Weights of a small transformer language model: learned positions.
Each number is 500 + 50 x the weight over its row's rms, rounded and kept within 0 to 999. Layers, rows and columns count from 0. Numbers have three digits each. The size before them is the row's rms in percent of the matrix's.

# layer 6 MLP down, 64x256, rms 0.2, rows 0-63, columns 128-159
091:557517484527528507542522571442550509542559427538536498505563474483595531490403554490524547525446
102:490498473586562565497495485484511517528547561456524579522460515544510494554489464479502415498445
103:554535514542505440522547522396406451560537468605504435622536568542587518483461463530509497547502
105:442542432442415489460441505577439530451415412536514387481503464471478434408578502548506561450513
099:485586490469396480456496407577516455454501513518551484468436427461481510458370458482489505437439
095:469456500520499519479453556502523676496457515535511382411447473477481474548452449375466472429504
101:510527540528505440532536527620413495608561534521457496517566489484488529582432466544521481518445
093:518530554500438561471518512410487425506500504526492537489519436518490544559507462525468490532466
091:490555425467501486552460497402458405435503437517461502524413484497444478455516520389387615492478
083:524515503512474556453484594483431416505518508502559449540503539503441514659422506507490432506474
092:466445509564476495551536534394444564567530528476511520515525475489504530483535590581426460545458
096:441539517496502465461489457379499454438490619447516504452460512526514448491517412436516570495524
110:492495540514540576507491444516493476498506452475516546472537470514469528509588570499441472505471
097:446445449461479484474422561552444539497480499645534417503473573411518481499528471579524571474538
100:502469491512498527518526539485402551534520351549524554485479538486408462460609459538515538466515
112:466502484467444429512461451501432475487504660441491545534514559514385472533502491520415510464489
092:458524471567447482502486446551428432570542517524516411496477484462516511500449515618522522568535
108:556422526523505465566526456618602501569518418430536423600565472509497483477577441474471460454506
110:527526483503552450532527533437546467503525465486526519522504511482501497464470435573555504502456
111:553462504487574516535461565471420507532511490574560483407458558466596466521546495531565461544519
096:499470479482451482472481549455484639461433531585510458494561552483452458525491395526575469475552
099:594525551564461559504502484469422486539519486531534394479518571519497497423473505614595477530471
103:552397544479503575499538492424496409435540487489464431467454507560551560574525564411550488532473
109:500466503445492516479508474589485454477474530492414504514483522420460444450528489488523597459592
102:506573512503507441529474434620584596527489430459477472468468425491502496425490479478516524489459
096:561492587496475484518561447498553472488517516404497554480575492555478553419621478525542519481463
097:521493474504547476539484448559509465508474425419482476503549479460516528528537487551559513461481
093:432490538544478535454496525471411554474476460562549476462453446503363516470524475551471439425438
098:499522452482522478522487593604610444475493403528517475394498400469533475439471512512473433535460
084:568626503514474576442569508538465483499480490408487584531582516512471520520517533467480586440465
102:483543501520527532564457560433555487549517557449473567553428446504559491558383537480496483566532
093:519552474512514558453503542534520471479473489519499481516505467505552539500499517496457515460567
093:430503518502520529518533523517392572534510484521492478460500405499521453519444420415531489478480
091:507539437505510473547506477440466555571494513437499461487499498507512525521459494415469489528564
115:537469492444474476508443513501420532457498469551525503479514483437567469515413610428589537464521
101:521491515464472482522465479542550500447480409483516599532519473498427421562442563582509458371442
121:411537486430477459406420506515565498468470416572466625536469459475430470530572500485416464420416
094:479502451498498562529530531500461565470498498571462564453507608457554464511478479629448540452498
101:503545484498458546488517623491532539462507534550446567465495406539454560496448531472621487473409
093:487304542456546535466483511488511492468427444557539504433459516523483473594439520374530457464503
113:471579453484582441494455505466517469526504530570496497527477528456584509477435417520517438527519
086:574598480484477553556454594622550496501504444530426389536513444486538466519507527523504557458488
097:493396491557441556512542613436446588546516587551499482483505424488480543529369524474509519486413
102:457486431504544530467495458539516562510467476473482576464513403488430431522422553561463485486488
088:439465488510479471558512422550651464501500531494479608491395420511474534526521527476405552497515
081:569597495445490514498470427457556519550477480409437536596499503490472503547482477392454563500489
104:488535480506430502461508425304534514482460522472520547577530471463428518560457557566467494461387
103:541568456486537468520487574512452520537518459553500424520546488502591467618477539585521405559426
102:521562447497522516462505527484447448502517501531484503493593440516532529477449584549453437511534
098:509445547508470448501444510542483556534516436522510536439556449474535508407508519575472508466481
095:534403519457540476484470423478521406492442456513498362397486604474483546504513471488556520519529
094:468547476488491527492470492440536440510431483512467532446545558465520463552470494517588404451467
093:580418500494518487517463556615485427484442503481480455447485562505500488485606565549550537522457
103:545542515540443498528531523542521487512574668410539557456554435545482531446499564548574501486472
096:494596461476507485513491452441376529532461392510444482502544478439553491584429501487477485521485
096:444504506494494545477477472588435407519486506569499563423516459523456478448578564424388599500502
101:474404451472574503505481498563584468500497458603450444529449507450506449485483485468623473481412
100:522544512520555507525457537422399465503506406578511531447477432473585495567507616430483548506460
103:494532494428524462469436518442509600462482509408511482501477517478539464554552422602487537455562
090:507480507453532433543488439438510534498518473510456497495482512462552401509579453464515573534608
118:492498449466570479513495488432599446491426520497391525516454490511600499529536508626470508572513
142:486501566541433597505493421478511434439505611463514594526456512554468517473520453356454583486579
101:498631444455580552476463491542410460523451623529456558470427513446570506538541548459562567491523
094:487451518536509476483449519574368567528479520592558441426462543469490528489553560490547463471390